Each number is 500 + 40 x the weight over its row's rms, rounded and kept within 0 to 999. Layers, rows and columns count from 0. Numbers have three digits each. The size before them is the row's rms in percent of the matrix's.

# layer 21 MLP up, 1024x384, rms 0.0812, rows 406-514, columns 128-255
098:431446477518517428460498469494418489506522498535453510439513444395533511431468519633459560509548498494479526508506490499509592391534516488471476454551524480487428510533477452516493542505470534413477512528483460559461556561596464526471488467511524525514538529554469503519429494482477489522493456498463513504584509509539470487494497532525486493540514495595478410496507477462493479518416
097:539528516504468570522550508520547456549490548545506424467494563513498460515528532487473449578553534466525479484527524426466460458458499412459508440471543508479585516460530465488397526448488519570434470525522508508532459452527586561488552493546515487469546543520564477518546507527507454489509481467442471463588486518556447474544498534564573506509523520499538498547475472488563571493538
102:523513444500483484517569495542493505461472456496543547525578507460480470480445534537462491553597517429520540510516503517532503424547465566491528468510459519440539518507451437486498460558455489532468431479509543479466464483451478483404546457502438552510411513580440494525460479504507475554501491474495480466508543497499559524499519496468522489571605574517413478443538514474488548489455
090:544567526523490434513537518462490529417485469492469475585489579493512499590477542508502505464510512544521532467465499464509564510552544511551442516547480594472496499536419535501517477488451555533482557475497565550528588515519459481489535485451486523541531553484482490397443473483461539500473482506474454521523475519528503551512439532450615528586499542505498445497509493500476518505583
102:491508488510505531538525503513448450494527521503597477485483535494498508445520385506501482540458470492451594497420516528448588480450531481530527545490465568487515498495463538588515503464551487492500518459441484440503500458542468431490474470433556570555479479451512522490476500444514611534490528444493478459526450493515479498515481491458472528483448501523453543518504491449475434548437
104:485535493514497487542491580522444458520501532473519509491455551553513497595440461502537491541509544582488474458521443508540447511473544531503505528477513452501505490481494527509580555520536610515453462571507557516501472435432506550497529520517485478506474434531448490500531434485521446505516493522526507466606445477507506536448571480501470441493497458499472501471465494464487469543548
099:456483486454519479465471552447555467530468538482495502518421522480566498462511519512470518604509509501501570545464544504500549522455520467505497515520448546506469501467532556543486544520529539509527464485462537543441507568493483553516426550506525493495376531407513489515521505467504506552505506457475463443476478491492486604532515504588547502417463445579513487447447535496583466506487
105:532506475494550472549531574485521542500478513514526547528493548475511468509455459544455534493523489589497546469541530507519466476482511534560504522541521510521510492606525491576449495471447533488496459413539497522509530516491473469458511526497528532455479468510464577530457644510442453484493511448510472484531454451537441491501547507536526521507530472547531499537520521523580541559489
101:437492547500518466517514592426443466503598456522483505544478556539473487468561440499561471445533478528451438531517555475486461487440487516458516484431486505485435502530509448495489470480531559498477531573483569514500498471446503458504421487464470472471467521515494466501495501498500516495450506545481542440433493534459452499478422504507476568416508517477459575502442496478498490484455
100:470475506524473519551472532531515512480532499512577514490565518533558432565507477473506482501511470522447385472500489505509486486476469475500544475494563413502516504514502494526533537537449487556529452442485529466494499488471508523456544449513503506484472600554500531507496499487530435493533536534458566482496496447542549585384525443561560507473475571463467419494448543571523542422498
102:520433536558532520508522447499467569586496528412546608518521478473496529590401490482524534489536515471526453576508535498493566486558444521483438541492467488506462500546562481462434521523459430516461538484525450396512425477463507471438497487516540524513460477490479507540565462541510556501517491511476517462489511504514486559533509543531494434468477465466507522477488527495469450565521
108:607449530517513507546480510498481507429500522455506551423518469486510401438503503585531533470537543515507469460490488566451549524497447509504477538522504415430468487488459474461499539464441561490530449501552461494432472523488490498526490476549552539541503422420505459490510456508444531532458477594524439506418486488457451417511476442477553533448456499551592481545594507538483519485521
103:524528464499567521484511494572563532508464408485483508564483488602560486479495512467464508537487487500451531549553533471478505543533543505541594500453555543535502494499480554509495471552490495558567452444531545469515507428477499507465563503461558488553543513501462476524480583422516536531467486531463483446524517488521522446561462580511492544522615571494425493504451528478509519456501
094:506510519539517441490513465430496478522458501486458476454531544477517480534425443554507529497473519500450539527452501526503489513495494493529444460477466482488581497486473520492462498473489489451560488543536492487450501453576556398528460554505489443458520500514503496500480488567440552518494493554559474577435415573537425510482488494490496448516553467546548510505418501456504510473511
089:504583486507536507507442565499520548469498525523482481492520570475539576506433533426514517442489479490557493510497514550481520507477497512530485470553548588527502460484523567484524490432425530539567465525501508510476510534504474518488493479501480495365473530469557463438498504433537556523517476461471587506494424477516490548546483451531425436526521503539469524528559486481474498511489
099:505471531509472537514520476509489553478431431440448473495548519419523506488497482479554479469543502493421450494524507496434577576523522441493475477556466503500480477488535502554475493471525528526451467475606529507453495499403517548584543488486505499503504493602526493461521539547540509519474511424521497582506500468481519518547464534524451498462496516489518501466436503461445513572529
102:475535429447536472460448515529528578466497542527454482524524434507472518487533523500495424496499511459557536530500558448574471504415501521497598524519486520486506505553497522606500490513447514490469551559465509453512499423499551559436483481491525490414453527530445502533447443420436502515503560445556495564530465462519453551509549469464584498509441511487537466484540573429540447478462
099:467557457572475516546521487531482483491536516505516499522474502495554518462528504464467521417493509422491495413531515510520527489443495560468560480498452501559572524503589476510359510551539565526521527519468480468484479533477464516451446429430535511537538492447529534444517505493529490513590471509540477442506514513463454512426526563544486476486582511451549558453503503458529542450593
096:515519537471490487610478465557401443520489547577504482582509458431474587537438490533475577470475501523471513477507511517477431418452484535427517466492503482500431458466516480473490496522452424518503462552463419482541553425409486477500476524581494527530534491516535504427500509544452561509471493516509489497487527531538482493486483496521440486469506527553457521532501512550472501501570
094:515426447421568548515467386504546494489448505491550509555425404544401574504497484460539513409491484530442485551465475474508498501525483462486492461416464533515527569497539408530545525496602487508540525528489518516400523526539473477514532541527496456553466472506511509465424547535491447519420495485536543452484459438519505513495456463522532555463440488483487495538439458490471491532518
098:502575514530423425538501492578559617477499558457554471551513450514499505548486560528526567539505452513504480524525522520485509534527479512524493550441487453469529463495455509529459534554503450520515606502436494531507524510481434502428412504447492577462549520501532538428514447502504504550397525440521554431515456432502448564463574475482482480574480494465522510523553578476577486535517
109:376534514451490489460467509499540544551457573404427563565426499485467485480464486491560511431481519471484498444553557486531549514520444501477455517478508488477432504526545486474479513454513535461503527468530511518526546483453514463529508505450510517483470560537407458493484417535513488410526525443468505515461468410492464543509505544489474492528460521526548554502449539445463494438419
094:449488524534585449490448448590447516537494450489520511418509518484465506493527476503426394485466461489484530458511522487532485482501517542528558553538513539549538526504473542476530489496523512529625518505465556500537475533524502526500492531543515469465491497461435489489384499499510432499519518435525515493597513519484480477564521482530386505560477467437428477484524518477546529546417
099:529494544465589557547477478500494457484542457516421550512521485490520483490551492447562468497480537496471476507516536516509487492509539483481531489484465469466489461489588488478544516545545525484515507525483585478454392502480478481480545459480525425546484459457533504485499581575507467609428473462544472531502498526455504531537542423461527534469506449488507479505450512495490486547551
098:514536499498538525532535511503515521493524475522539562461492422515531458424548441419519637453476561504460521548592496436525431469526504444471475514520463519454496500506551515503547497464506489494475507482457470498478503504538521471593457550488487441558496529478543557539482568456459508491475412562492513470428502594491500482546507498620523534545476513482511540483475496515441447521507
098:435468559514494517560486539477531457559506443454551528415507490421565463464475435548533509511433510486431484572477471490485471520495434508502452496471587496479462496514530542438472539482576491482501486496443463513505516510533427511501545508539444430565472430536464503546487513548535463396533511482506476482471613491576551514503494524487449455501487531484411499552463448482483442507488
103:490543523542486491467433493505584494521621435463413531531471522497547555488491483530415411470529517500472521552531502543531467460479530494497518450505553504486512483445503518513511473470561492510512421498518499476499461512545465543476503515501539565503486483461510425441442478477510571521421486486424486473534503433476518443513548515468466477503493452474461504461445423429466457527472
094:465450461415488488481480539547484465531499503501514494502487492458508539490468462587489554521523491458556512467543568448562528541521551547526431477501403519510538578531594470519542472528521440456505515523486481476470505459464530499601534438536609524512595564539521503532608417515599457465456511486515450473444529500512590558408552483511450526461483536465488523473494550488461474537463
105:536487459439560532480533519535442480532523543538529453560428503496476555491538476467510496471561510494548529519529468509453554494467564471487467500508531440512452435404523557540521499479454492446442498478515530520470493529473495437522568517506499571518546485578548488492497493474472544535464535512516490542446527452524511500579539507444521557552467470476506563548525480556540513483496
100:446529481463479501550518429541455459490467428477559521492469541463547454587470471471516463567522491538507432573491517493467517558466491493452509527483501538465506434466511452490483586500521507535542575447536462491453481517443516473500554417488499493503503531539541446479488499496480551538468541510538508528459470466483535491459479528503539432448475478519469516465432539493602513403521
094:562488480503533521541497434454590482506430498469460525514545556486468463529541484369529436493530475500457463547517528474512516522477576509516559423516447459499507546418539517491566508526518467547437506470549541441520482556494527540475516523544482479589477496553559535458494546476585444575461529538538505523482518428562480509516522504523528535445520535526466552439487493481451436439523
095:476524582533495490456437445508494577529533549528527547435511455447510461553480500506512478496502494569484439451476484501501498469549461524529473537476565489516536543532477585528459531533536566434446541472545495511519492537568483518490509546424491512482538505497534460451501504480492519450548467471507499402523509499467519463495499566508453514493522474475417500571452497482521471499515
094:470579521487440520471545559476507434470492491503524449514428503456558533455495463500447575495519503544557499535582544490508534481441539464525474380443507467508518498546494461538482528444472459548461453483479472490524526533419568481583452489532536472486562427538500415534511544619536524482458484524509509480456481442487525553464484440516496536526502504542474465482527446473538553474562
100:526534446476517480562494522533485484445504511471459580445561460520522548466485488523489573570477461601536421492489543486509453417520544490439537496493501511509509471461543477446503551451491529511539469468503565530496493532556461463464527498422441536518500539532528479472547464516511443550477552508478486497520452430543469455491434428519526553511540473461475536446536470460520453497491
098:544476502476499427448436533459473570453486480541544424459464529505523450540493503566535454512489516421534511461487473465527472533545492416506433533489479493518553493506516467448448563505494524481465454540505487504493475513501540505506507613480463441526520522497521482435595463535493491436546513542502474550507543538529534466490484608490413485514460527490485500497507550444413489582425
099:508479509450452456491517422514524419472503476507499434525559455491470533528522502536454496433490473479522444484459522394495454462530539550486496476435549523521441546526527450439585488444495577526497548456418472487560535516514488504534440504521473466478398561540542504514482494535450459457552427462505568422474500492527528487475470439503476504538480482470540527455429534533460494480354
103:470506437434515490471496465463520497527536530400507516544520540475452514567530498528562495444478508536558493491505546483458439496470508453548460474432541484512459430459491439416522553520500548534483482433490527582583483521476527522552554493476499526510554480551523512433534423445488544469539479513442497514559537425484494542494514474478577502461489467519530494518546499578502544574480
106:560578519440480504549523489474556478492442508506531480497519475469563500498492462474508535523532544519509595512476477507500463562485534420476493452435429506518517540487537459495524535461437463502473463546452508450560528501526475494473450550502513495445464529503513526483453531490552509428544541524486580587493468539487529538580456520528467562536506512520428477514431496439477552519459
096:528480492477514458480489466482480492443550484533535377493540514486571539521468537499501455488569495506525622495526546536466564442468510516502467451559452483510586485545562497484425501529524517492540500558495473535447534477403529516432492565477518451533516470451469491519523476494518514510538510558348531560626466571532518547522551416507541497535498475509490482474605456543475524535433
102:484490560510488477504462454502444570539546519496502501524424504474515459518561506520534455505474487534452486523519484528483526498502555498494453465497494550519477470524434489509494559491484376514518468526437405425571485469513554440499408507444438384498547436445560455486522489533460538495551495412483486456452467538442540439458490462516539438527507487434469497566439430393542487576566
103:471527525487493512551451541494492506524483566504438521563417546510551510466468511461517536468437509519474523512485596451496480499577475538492384513510534521526492498463557465528570483554543527501550459511523499563492566588474516532463501503518527481478473442569447518550536525476486516433565517465506533469456434451521529523471433480492483572529497457515461508490478514530479490450513
101:528452500465538518548479462530501533537491473559489452522493437492448519544539488513468463430492493549561483529463557488447474524506464453474526532495453514495469480498447515536458485538491451537440517551468463553490541590447510489489437523539518455509560536508499497503511461544473498499620530469480463419455534436472504452461483433449473529493358483506508468506521533482536462604497
098:433467529460509439529508500520534504555436499471465462406490566498519568508499444446566550455438453454483540491493533467472517473525488478504507505537457523503459533542557510478451594469577537440481544430499462429554478617405508592544485497445486477530473528450537517497460520513487386528432491589528475491463493483485484531542451506567550574493547527528482499448466553509546458524494
096:475525456487548504533500565521461470504453453507511469419470514480569552428466508555567510521543544453483496501526516436501528434544555513476482557469530491479417477460506400484521477480574500548481484557510544454422485494518492496480481391499520514485525474544528494502486483557479543558473480578448577509521468543544464464506449534536542486479477533420531552456511477466482448589538
103:529490512476574530457533503529501418519538528581510495454434499563528505511557472497551469412464540539489489544470477487526475470531512475507515569498557455500469427470455429421422522443530472591530508453496482512522474482509506512532506511586433493544543489515478551473433535428384554490599517500564529504519448542523524542489512523491524504558498436473467475426513535564524430482528
103:558464535432481543521439517502471519552481485504543533515534608419487459495449488452495525481506449480481487442430515470553545499540530510487531505497586550546475521466541506508447491486512551495471490511577483562576524507482562385481523528466517509503463537494468541450531497504480502507456473565595421520512511503558502485414481529509453515567520525493519456491497549508533501513501
104:482483508532503493484501592573523499572462442480567473467554558528437554526470524448534484552448502555527471499462479489538419512532545573513500404500485516490460572482555573486500494510482520524511502527489530471524584472467548440598545493476516484467505509567521507465499524466541421619492477461554517537502465477498533512497480542528496478505472500396523425522499505506468521523485
097:538583502520514531447614530543556563458506482560543487521527487566498449513506481488420559530432489461469561436497455454452441538527497523545480504465501512535486492583553527481497532555456501459578531438522573503504498528551501573432533525467517502509487521483526525477518485495530528489519576581529506435508510601464509499501521481521466513427539524535497489484520583461475443600464
101:491425523537442512474491536616394510509431502492557483570543573503479464487454538546608525495517518559546505473498467484561502529516520499456453493513453524506435530417494492575564476462488536441471494469515547463553497490535529494487509481475510536483442463556538511486516469436462543493494476572517481466535441461484548534550515458499574507497472470460543529592461472469511464578480
094:434493387509494532531527425450487513511500537522482468514459469461485530491436494506488492545490458535544456565547432561484545496438485527425572543543513498571445563539519458502439444450482462423541492517448495512469531525528490437543478499518493604525461554513504455546435500476532489467494488456554438481495484513555530531494532451525537502466492502513555517487491479522488487539517
090:509523468462583531522506509508515527498520619520490393544455469542476443485582545550516512557517552514522579422475514498501499479410464562497450531463469478453512475481401472500553499456535508538520495487448478450403471553512564536516535453538423501447461493478527570517482417548497567427514520483511509474456494506529499494544482539450481502513589464463520572452467400456504503531506
109:530494508506568515516471489487525444402486419516544533508499465519500500498551492497493488530480471556522415477475520491485518553424523491491469590584462532548479479461502499533509521500496457454538571448526519499491524539586463491480510508490513459497488521536437471566479483472446526570461505593508514441481528467530492436497477504498491533525450457454557517425471580489468489551468
097:529472537460452469500505465505585465436453547525491492490498531518560508522485487463509569578541513526459477530461493553547544536460452507432461524432456470478534489495526429512539433477407494514500470506511499510578484458523430498518460555610505524435515538454516491511497502500553491512461532471463574587508411422598514548513490510526493470490607546550477528514460486502462512513535
106:492528476506458476521550520476507547480493539490504559548460402455465520598471475605496509437531517501522486473485492520426498507461540538473468534475501548523545439505455508517477439598474509526504491546494596588508528511509547497469479507436492492475576331488509491489512446437527530414489466510432546534538457481481453504544457507453578536473542482472485449507512487452524498521482
099:539509537461517537521444465587448556602525456481518541555533518523449459524556493432524515502472529412517545525548517470586552444494549584476509568476451532492498492501457486449479509474512488505453516500494495468502479447454460491476456570490568508509561571465411474501431462499523523457541512484546499464513573500484571462547443531413466555478461518492435531539510498568521531558431
089:531423489508482466505565491554546525512558541559525467529468495536546409557506502519481418502485460455475444443426486463518517524495520515452518453491453529524469452479513513489468491477484479508467508445486422508523508508509516465556510527485534471494455530563563518470456521570530577437515468489563452470553500502463505475452501477539560515554548444468509577468545504490476490450529
101:465515490551507532410464552482477489545475491442478515478470488461444482465482550518547536504521456511551509525477528465536515465526451494493575536464565480495512552490433496492459563445504531435505487565478526449508532525445530488530511536525486519523475466553479530462470547581492409550481467575493550555539519501451484516519447493493520479462523510564498442472542492452491548533445
100:490466520590436473509426444547531467516575525534572516491575429512533423482521570532462425467506456478460512550496524500486509425486531471510489542501546501517471517512414507583461556506490528511523555550487418474481461538537457593449540453447506467511492535407540464471447538430523454473527440495490465465555560509506553447580501516490553539498506500541498523452480526475489444506519
099:576567455550534493541544483534481528503498504540560462562515506566543530535487493453439489496507510476518548579548495474561516483498488479462530505428517440495581532463511526493490524542547463552467563568521511566459451485438513539573456409420563483507534539520489508467548570421563523545540479497484466471508562553581500514483531498501481469460556554542563429555499480559484517485491
095:504493510486499517483479515505586486477502452471432510486565543483471512465474553491462581520485491449473541539529484526494518516526506388501503487529505480481449433488532532494588481482454467415549519491543532493479507483507495467538502471471516502494548557473498463591525473443488473490472427514494519516507500443499480558479543447487537546464460497513416517451458524501517516515483
100:457526459496541472473464511505469542512530577516479544511431568532480473580539455447590552492466480542599601556501501494517559566442501486550504511487452427509548467504513594541515499514487564486501540534537512514517528553514510471535530487518502477578526448539438524488560480513452466544492552545596523457529468438537418479501499521497529474458500516499522536477560551438480400565477
105:465525510520460497518501484442521469476466426540489423541571483580519554514571514413467452439507473456546499487503535406562494479473587508475480487487497495521453478443485484523500431536574464543612525516550531432567491420466562525416505466481501511477488521575478507469461489447478454502493503531445577461499499509551517508487537509545447472545472523493505476482487450498551531515445
116:515485463498511477495440535494490503473485473488480543499567470545532488511465588577524467490524557455443496514564467505515522476470490564499527578475479529425575552590424523588596479466497502392545453466533525470424497577467438536438493488581524506461464532562467441486529525464532540492471496449458456473515448539496482505535488471469476503499534464519449497437541489424571498492528
104:527507504480446414509510431575515493492477533513525473459502460444551521504593451468579535474499487554544517436497484467517470487461495459473460492466493538504466515477474515460474516484459518457446519503569579538517512455567503486475493542463469463482513420496480489442505418454501536516461489599453549482514535461571474551474453488510475442571507526483500524562520564573553519475463
096:477501454443476614542527464514502507470526478498438556483559527524517555501520468494504542477507463498454486538491535475458493522590431495564530514435509519512520459494459567532480489579471515592512480508467535497527480607526476489405489490531477431522478495416507498437443479490511480542525524445485470485540530501445499492562518450522581447511535446484472508565445524470486478566513
097:530489558506483500462479539497488427467408421484487493540496494572489555462458448495520489520551514465477501501479478539529468435515503507520452449528463457434511511487481506554479593486486553450448526494512464485435481497519481476472478553511558546407521527480489487489470493513481448530521542526506510498469519566543484546497532556489565507516475530512486505479466480585523495431535
100:519521494467500526497609456490468505428477459467537418454529509524475511573493520529502522535493488417545515502504494510539497524456523568531534454402472486521550520531445460516448516510492554427552499461481492473464444471462481544503524449556532466454508486483509493527499524445479450505490528526446534497542508518488500577533525444466472515522459478523478447496567439540524450440522
095:535496434501486480558509483486479426570523483509599608513405523505470500558461446515417499514507476505554519508552483474586485523511514462485503400541475516521498481495466453414493546481504537514501466530552469512547541529532485493516536478537547502599445533544473475501566529480499534548443512507470522511515476484535465447458443465535511632437522550488514546507458432496478548503589
094:509470484535516523492569496528540477465505469436431557526494474470507466521475483479566518466589503458552532480513457417538503490575479450520507455557512506493447481495483541472491501496477470501441525422574559510491498590516577537509492439543459597519518475586458534454480489532444494541491459477510432526476528486493474520525517598440591451533528473602563507409496528505488478505486
090:578484437509519535473477520553557434457491504465511444453468494406530487445558480479510616539481440526512496459504455503470433506498517527459456483467474503572477559505446452475435504474508547463387535507559467541533459512546452436429511471560491490507459509464493500489486522608504462540459574511473564536567595537567493516548492486522513522515505505524529564459456581500491408478521
097:508442604502543522463465464510460492504547429451473522479544439510498526432491523532408538529476493426447507538535530492511493533492422500479466568425565560507451467508540481485540472493512558500496492500467553485573501463475444456456525521486500487549422542542433492544520466567487478472549503512553551567516506504474472433525515463487459478364492500513404512533483506457469474489440
093:576490519545523538526515459540477449517495443538445521473504520494511425542447513549549541445460481505469489506511513428548504491480512456468476492514556526510451505532500455439467491371461476580533532457488519444459489611593442512472441441472478490484542499440453513520502462518523519470531486507514436445521466520493501439546493479504510491479468420503453448531515410434510451473459
104:514404484517511492558518473528522531437543534483475499521554502465502453536589566482508464458539533418457460528495532508526459469472441503519520524465536540452576451541505556461505512465473521523561534474508522503479467559496463492496522525498530482530538583473538480394475419490540466502553510509506538490539478484521494487506481567474528428457578471593535474535536488530497527465502
098:516535463462515529485486547425519514511446566436449550604486532490515512516546480478554518420524516556511540530465556468473553520508470481489414525577520448503465535485452430485485481516452543534478511485539466536474514480535539476564477499402420461480586424469559522511517462483467484441582512481479422524468505497480486505524459529490499479491533493451533538503512488455437448502537
098:526586543531511456524472512514547502458534520500529533474507465498504473480481548488574476463499522500484518501637476522435549560455508540512462492484424542501475411551484547525517511510454512468498520543527501505488534448466465429464474560486478537489488466449522485493481493490490519543479445489510466545499429461448497548526561504492554602459517470522539485495504526517547479537469
102:507525515489496549508469511479482535535536535489544470427484452455470505516520457468531479500551536512529509464527545509519502501448624509501437461500497508494430523514465505542505620509430448543498596528518490556546500502504557493520500539435526503548522493466552493467436454468476446492517462491583510492479416480515512548451561507496563534502427507539546530465455546515502473505447
086:520508492519458527485480489497445492519516515514388484501615514506441450524505531583458569479518517531550455584526478508472609511512552456565491546530495547488561551544541541492477473536489527489548548444475503464463450529472517542482502488528549499525522552654503464466494512505481465506529530492469462544577507470538520511502392514500454452547470492573506488583546424503441525523497
107:507462451539475542510558484478491473513431454545536491476498534514570532468458509544485505511529499515467516468539511508536470466535488502476436534545538483520467544465556435449586520540460512488517477511513485587535451496502533521508466504500500534600548459483515468494580549477499527455501543460539506528540485442568489456519503543590467515527555453467502528494573453469356528492555
100:543486525508529498581509519501532485505517515494532512489558515568533505500521512495530536500553504504538372530589491472473519484466543529554477457436491439515509449532566475449432532576405498519515574460533515537450480505489439467471497479502569497559484463474439500485467540428526507473554454469417504469468452474575516557467475491471506442531477500495543417560464503508546493508464
101:535489402525506478545457500425432503549478537525469500484516574521538523471515533500437514525494492558540537476564509476540610465536503530524465559482528557534556494547517494528436541562455580524502558544448528498472486521563466512496486591461497503453503487560528541519523470502433491440512471530471429553530490453419560490503547558438492475539509465478499498513506417450508470483449
109:537477485558424505514495512502479533463533501511491449507484497506561551478451488443470439562434507465518508483488477523448483521547418419526503502578454507483495511518481497441518497496583526498517512463505455530532517448497441491430467474531537537488550520475466492455496490583480522501562538509504491455552505400475510529539475547537559550454461477452511482499455467518451564488515
100:489552459545546456512445502518478458461474479440474526505474495509507533501454538576474566539526496535510486474474512504486439543454470490485435493418460499547523410507560531426495500473459534492421540456461540549467560526541451470538464415552500462520467467432453485482508491497522477478538507564480445494483502516510538529498508483543487512477518390528452624482485485481468434495527
097:559429478462472553545469444402415508545488497487477579543546479501417447449460471537554472563488506484521414504500493509555534584525500563534544528480375506481448551500554526484489554559510502462472489499497431474485455575457405542521497469496526486484495493561517531464435410480547519480474481481451462445487502527506530574482390480487572491489494517528484487513513527477541456555477
098:522485587502477468539463556529562499544444502531428537512389543473472484499447475508473587517529463459534571462498530528485541536488434552493548504527529494521499584493623530478499513455554521502430423492461480505461479485541530457556504482535497493440467518561428502566562482585555511473543532486473494502537469537522538588521469543464390527535569553530500571579561416519410486501442
104:468449431453526421498496501482506520503510382543480435505571595504528545489524529483522576542482486466467483514525501487493505490569511538474602503413490479477492492511553501458495548501499540432525509463446466557438434535470478448494506531543428508455408504486470549485386495512501493463453503483522549492536535493492464557520484467524549553482429546538476447487495495468588470543514
091:467574492503510505448477451501551501459543510485522555473516468446557423397522499549484468521511564491457427535514488470513508556439546543486517506506615488495474479539510451506423482502504502551594485487469497468549507525492489508423537567499550457534499563517494513527495514501569466510520546475440482486539469513523484476516534554486490511557461531444466540506452514547478491461550
101:471446586505434405529468489527485501458512542501534503612494530451532438509523525525468529518451505454549509430434473499497493367553518501531517493425517530460585550457510398479602478463474484492575466509534456449533466555464503448469549499522524446527507479508451498579477531472538505517495515496486454500576480528524490435554484404468534493522499500526466470586455398493503438518495
098:499489537523476462486516538545498469525515495506520563523501428500458542529487484558497471496509523436510482463549489512523467456534477460538453448539465541470523537523466510524486534566527610542520516518477489528496524494411492537542561511433514470528493413495484572497470437429509495528519451523538529465523558524406556514541428455525510475427461485489501566448472468557454515446506
104:444443530486559448451523504532520460425495520575490539522513566513586518545503540511443467436484468536503538489485505521474553479474447537447513542454580482532516441460531474444507540525503495554554502455516549515497479517555469571560481427514528468444502540509522509500517477503528519468513487488517548478460503511589534501520485634465499560573544485514499533477524474494450436499600
097:512501562482552505495399501518464508542568537443548460476462525402522434560509524508489530526494521558535431500497507507429490510464566482504499507489454417505495499520501533531408464518502414475529545578441472546431559521544578496497490544533472442436500504463480481500558505462488610513493534417560487497528491526573461548457461450440490527571482531500489509489507492517567504531516
098:508490574559465452562536475527533428505541587453557515498455518519503505573474466540441511464442535447517509465462480511506495542512508451435558459513526401499491496471522495556471469451503499573479423513522524433552514502463536459507533635440483485538598582486492477457530558528568513493521492538543528468486536498513499522426454455467505470555534511501477567572499471526498546474458
098:554496440470499504501475518500480469484508517466522485470520489535493501485430506496526551546512520585511512518504547459513491476542543541518530497475487472514516526518501509507480477526458498516490509413509507442559466519542469566449429543546606469543519483452570502513469531485472500547493577505525508512477555478499536487481534527518510468475420511497465442548557518530578469486501
097:541536503502545579512602550488460468474524441546529466549547504468500501454467544530543594478541528468488517583470504511570504500491565482462558433512556482487401531472561436521503465533445470506458555488527444500518450451493481418553473438479473455497476550480517569472547541483537461590479495500499503492527512494572525502448487528449521497446542477512500450469532477467528520458494
092:490480464475488517524439527534461407560476536451448553526465460467509521527522527507433533468509496507452542464443575449523519479449536528538451477535509546501513538601433503462497537508582542500461532473479557502504517462461469533510484502562507454481520490505521510571548451509513530523511526516464515544508476496432538490502517461496512525511495502528421518499560516504513473524544
092:523464456492500515497488490538520595601440573455478511466441455425451482469506497481472423502514470507480463472490482483535536521515477491535478519499466579540528516506441504457522513520493513537481457503552482499512518493530521521518503474502557496529474499484467525463535522467516500522447473499467469518528461465425447484532515561478501484460415480492464570456447538491523452502513
107:547438515580495537510437551475538490457556548484544531467460519466548521501515477463473549469474513576532487480511461536509540510506545457491528565539504523484523565504414540487502508470423517502560521512467517469521504485497456513504464486494492491505429549505518514574506464471565519505513529574519561439471482429555494478596472518518484522555505477508451517517475492537480504507418
104:468504475529532499477518422484525432506514473555542597542462497550564500511526485462495430490489493480497487546532530502468522451502500456511549447593447480479490410474393488434541469545482432534536516534552491515465526547504463533471504473486520498513458449495461477518402479503501534464484443494454541528577484507429507493528490478524510523546500456465544495549467496476412522425493
101:494435498523492517542574446481545473466454478556454457493500476490494471488428502539400464496492496544547538560524518563439517549446450510458440462481463431498537473480508442479522493437512512408525523597487490527514530384492520482457482452534513511515526424523475452488545523527512477550514539462481518509494479532483491422482523429528513484474507477460466487426418460471494489514531
100:485390457444488510505555484428468455486452544512499484543497503589521463512485563443497379473537453454498485484545445531445459559453483558534467513473493528554551521518524583581514484497467568482476488454522526495548463471493523477479471521472481509488478456515522472441454571486501494449513518453550448501559535551515499500483551515507492526424454472554507451512554448512483477529519
102:522506479536490554484553531486405506522506465524505542463527462503466434498521511582487520565468517497541487456521469505503509488486493595478538526446464487494513497595408497479497555518522394480494476546561469456533519481471474544439448464491533550526474549464558484452518467518450498519443526500581461446490500494497466511506453451424543456497523512445477521528425445467497542536523
103:538526535466599525504526439433519481509549550568519578543521445513493537519511499528547491536499541549433489572533457496438554435471435553435551570528493477415497453490473545509466527517455577524531514471400495472397524523531543502545437566485472555530525528473498477420461575517517507511539518474586468530519516468460478487540542495475528523494461541488559474506542514576492505496444
089:415478521545523517481436493479498491555433502458491547487589515477475484467525416523520528514469490560430496457420460465511490504590480455499535481534532524523496567510510510534508463575391531413533528505492502577490459425475466559533509586488463485508535596532563485557568529541473510468510520477530461488504564502475522417519513504490486542475469500508467519485522569540502464564529
109:531496461468362558481534560454476463526442500517468526496518509485505512511442446493467436431462559508435548535537451458521530436566561474553548437513530499487496565486476474462534515519459538537485485551535508464513571466513548509564437516406577550541457487543524520505517476497495461555481476505429540522544558467505478458439462510464500483471504608478588517507513479493482514531464
105:573453531438474529549528459499537527567491493501552554538461428513433487598548507493427506491471494469561483542522552361492494437482481440509486472487491505496522490519525494513434540499481493504448591520549500489525475464457501489487459481532523446513504499459472462428446538451500544508535522487470458469476521506519529490521508521532454499420533448486573524490500489467511543488493
094:411468421525487388460515485496354508476542498554515449513547450537434583512581476510469514528521488547531460469488499502517519543532487561505464524459517567505483535494465497519492468527522500488510457484456487472450550474497521504531482471511457492479539481479532455448455486568514523499410572493577483462518418481440449514538456465428486481509470526408470573549501511464522477446501
099:507543472424529501449516536504559401441460454475526482478586498468533484464446532530443522433490515390507533495491543555511514509575504492451471545538495545529526523503574520450473529538468472492494481539510611451500548492547486489541515497503479514457445532526451579495432510560474459480465483472511492519466441541479482488470456521550493522500487432534529423512510413480427572461474
096:478470498525545525470451530474504491533476548483466518548437556564508462434450537572530538607547485633630493477450489436544493489506540554514520522473479516502509570488520477523427485511541500470481457539482452448500548461527541508499553547543479437501495511526448543562485580477487482513489464516476395540555465522493520501515540554499505510479510475492518511506490464501496496485480
101:422528537505524490474485513490477517534483486510453474459543500494509483422503518530484536558532490496529497498494521509470444505605522503501506460570553537481498481514515479555484485614494489537504456617516486474504521504502509505651427547513468555543430492539518490483518521467533509501482437491495403537480479440535455524483408505496492493515474516519519465449426497541476520446472
104:489456451537532520524467508450532511501423565497415540510524488549518482461483528451533543514522491474494532497503540542537471497579480484513485408541535535512535512562531410554510480544502460496514468474580550501462527577480480473498535519503492486484566522545497487514543504478522502518489505419465477539509483450508464545512494524557635553503538469461536473472452564477461449440615